config = dict(
    n_layer=12,
    vocab_size=16384,
    norm_eps=1e-05,
    positions='rope',
    qk_norm=False,
    bias='none',
    parallel_block=False,
    init_std_up=0.0309,
    decay_fraction=0.741,
    final_lr_fraction=0.02,
    seq_len=512,
    doc_mask=False,
)
Each number is 500 + 25 x the weight over the matrix's rms, rounded and kept within 0 to 999. Layers, rows and columns count from 0. Numbers have three digits each.

# q: layer 8 attention query, 320x320, rms 0.0471, rows 0-12,64-75,128-139,192-203,256-267, columns 0-31
# k: layer 8 attention key, 64x320, rms 0.0449, rows 0-11, columns 0-31
q0:501501550487562542507511510505437482472519488473479481455544500534521506504554502543462492536518
q64:526512532484490502499562518500514461455563518525443462569446498577528474518513467509427524480510
q128:491515494486506491521505503494459498513513504501499504484502522503507487516506490523502492518475
q192:503489511497489482515498492488499497504507509484498507489507494503506508503515505505510498511527
q256:502474496503503493529461486505488469462524513489504501512495507522482509507535497531457488478517
k0:500520494446499539532494486524482519491499506486502472507524474524502474549525484518458486494529
q1:494478518503510511469498514537459503507458476555505514470491508512520515480465485473507462461523
q65:534492474502475485513451490489524494540480487514516528521546491426469514486474520464558496510484
q129:496501492500491499495481489504513484499480493506514490491492511508502497483489508483502502482514
q193:497500496496506485491520498492509505501508495499495496494510511498509496500475501496498509504479
q257:515515469512477468481503536490502503514481494532518499512506495483487503487474504493501508534487
k1:504495493460507504509510504530491483473507505507504487484502494513502479533500501520490505491491
q2:496481557530592502530465514479478493428538477497506460473537466546527487508522461552485487487524
q66:508526516454470478523517511496511534464497509504433501495505446518486477508514457502431503456480
q130:498512496508500534488483516475480510496535509480516516526503526499500487541507485526499506507493
q194:513478504482500497498512503521493512483496495483507504502517488512479504506540503509516495515503
q258:495525504485472510511518506475483516500505528466540500479550465528518494509515476499421512474502
k2:512512477489498508473490520494482525494518529501476513516490509495500490525491509512497463498540
q3:468449515514522473514523510467523494529450459492444551510491496484500487504495506520542489458508
q67:440501503509538475512513508474505537502476507484487487480497485518479495513483483514503488453510
q131:482505472507509513501497515489518490525478485524483485514486509492471461489479520492505492502532
q195:478496519508508482506484486526512523506516510501507497482512506489483483502483494509495534500514
q259:483493497503510484525486535479509533529476542453482482517535509507523477507514480511542522474483
k3:501478496491505554505488492522477532466493519456502484502512486502505504521517465500464515502529
q4:522526452511562529501468521492489499475522464488528476472527539507475495532570500544518447528465
q68:506481463479501523503464444489509507500510529467478464458526482531517524527492470520474480522503
q132:503535445507507527495484515482467511511500501515517485554456530476473446506499486498494486523479
q196:500497503486461489495510509488493513500512519504501494496511502500487499520519510509501504496505
q260:492514504509496501481501471480518519471506540493479490494502509496487498508494502517498474478470
k4:507494499484491491492519504552529484531491487497498476523507488559514485540519466514512482450523
q5:482467486518488515540479543473507460532466488480486514498501568452475508500474515510573532538502
q69:483499490457484551522498523506477514481461496499514485508511473503497502476548537521478482510491
q133:510471496497507531503474475490534518477495479501497489476510486473490484457536533495522483503501
q197:471495536503488490530502494480480498534510499480472492501519502471500502492503491504514503495527
q261:517501499490499498558512500495493483514496478508479485513500515508499485489531521531555509535517
k5:483478486491462520476479517482487475470490525495479508510525503513497525526502478521479477511513
q6:459521559529574513483463521495493476478523478463507491519527494512505483498510513551508551559475
q70:493487520490515544505518466569528469476512509514527511482495517510512458513526493520515504449525
q134:468454516486501471470479506515539482533517476468550531488506455478522518491497502540494489490501
q198:494491540494466470478473513526454527516507501497492481541524504506516496497541474517491494483505
q262:467469523491472516457509492544520466468534498485516474469506500515509496506534497509519492504519
k6:522539484480514491520488522481490493476502479496475492487517492516504495501524502522489524507526
q7:455506475500457461490497522474553485486481477530513551509487544492516484496504500472551528476519
q71:482492526505524562495514508470470491471503517511491518521514563480462494500521485477520502455459
q135:531487478504541494530486561487565496521486492523454535472501482486503515495491517523516470502490
q199:487497507495473498534477479487480492519520501462504488513503514509507544475517499515521504516481
q263:486503515515486541520504487474496474486516500497459513475495480498473510505480527502551503515533
k7:472476505496466435510488467541506504529491510482469511526505456492505528575509502548480527499515
q8:512496516506492526463471482522506520500502535438525511552492512455487515496510507523514530513439
q72:489529527511532478482499530494505469463501508496504500495516458530501514494512510499526518490524
q136:503486456486534474515462471472479486532495490527497491508494497489480505494542520509522465503509
q200:513522517491465493501511473473434480544547489470481491525510493519496541523512513520494469503513
q264:496527490494528528521517544445467489472513466537546500532493502480485505492520532488542503508506
k8:503488507485532536473479509481484490513499516457499493521509498529517519501455502496489487507530
q9:467477518517537496498515458493533464493456503507464525463466526515521532506494456481502524464490
q73:469490514503543531473498464529489499516454475496536515478476491452490493484507494496569483528520
q137:465477503520522508518518487498528444478458481505474502457504499496504518508483483476500487502493
q201:475499500528523519529491501485537506498468486509535510480484519485488493519489510501515494510507
q265:492486462516525496456522471452534493492468471497503483482496554509481524498501533482499487508501
k9:479496509474469503497499515509482537518501502518493479459500478509488559494481488499538510466477
q10:457498496519570469492484486528513480492459483508469552507520483494517497491514522494479488465494
q74:487495474540525498530495488520520486483497492480491498485527482478494512463505529486465508521499
q138:442481496542524493486494484514523486523458463467475508491516550499483498482539516503502485457437
q202:474492526503576517497516497518489517515464523514501507516493496502515491458491481476506490474487
q266:469488533502477444468438488520495516480515476489495517487519535503515494474471529515506520528489
k10:510462500504488548532548487522463440557485502506500533526480522465480507505485509503514517552543
q11:529487542454464509491492443533518489542508516524512492503503465521510560502464482440557479486522
q75:502490500467501470463530475494471522534519537468484503466504472536473500469549471475466492500498
q139:476469543507477467489509493572528501536479518507472502476513507499490510493519507460512514502486
q203:554514524472456468440533450505479459525555532455457482509520480486542527526524505485502497478506
q267:493486531519465492509498541505507500564501511465510519475545494495522527468520504471492462476516
k11:503508523516499494513516479479546467536516500498481506512470552498494527497543521527491475478457
q12:448469481541502467513479526481484498522509428520495491460522495507532482493529529517516515486487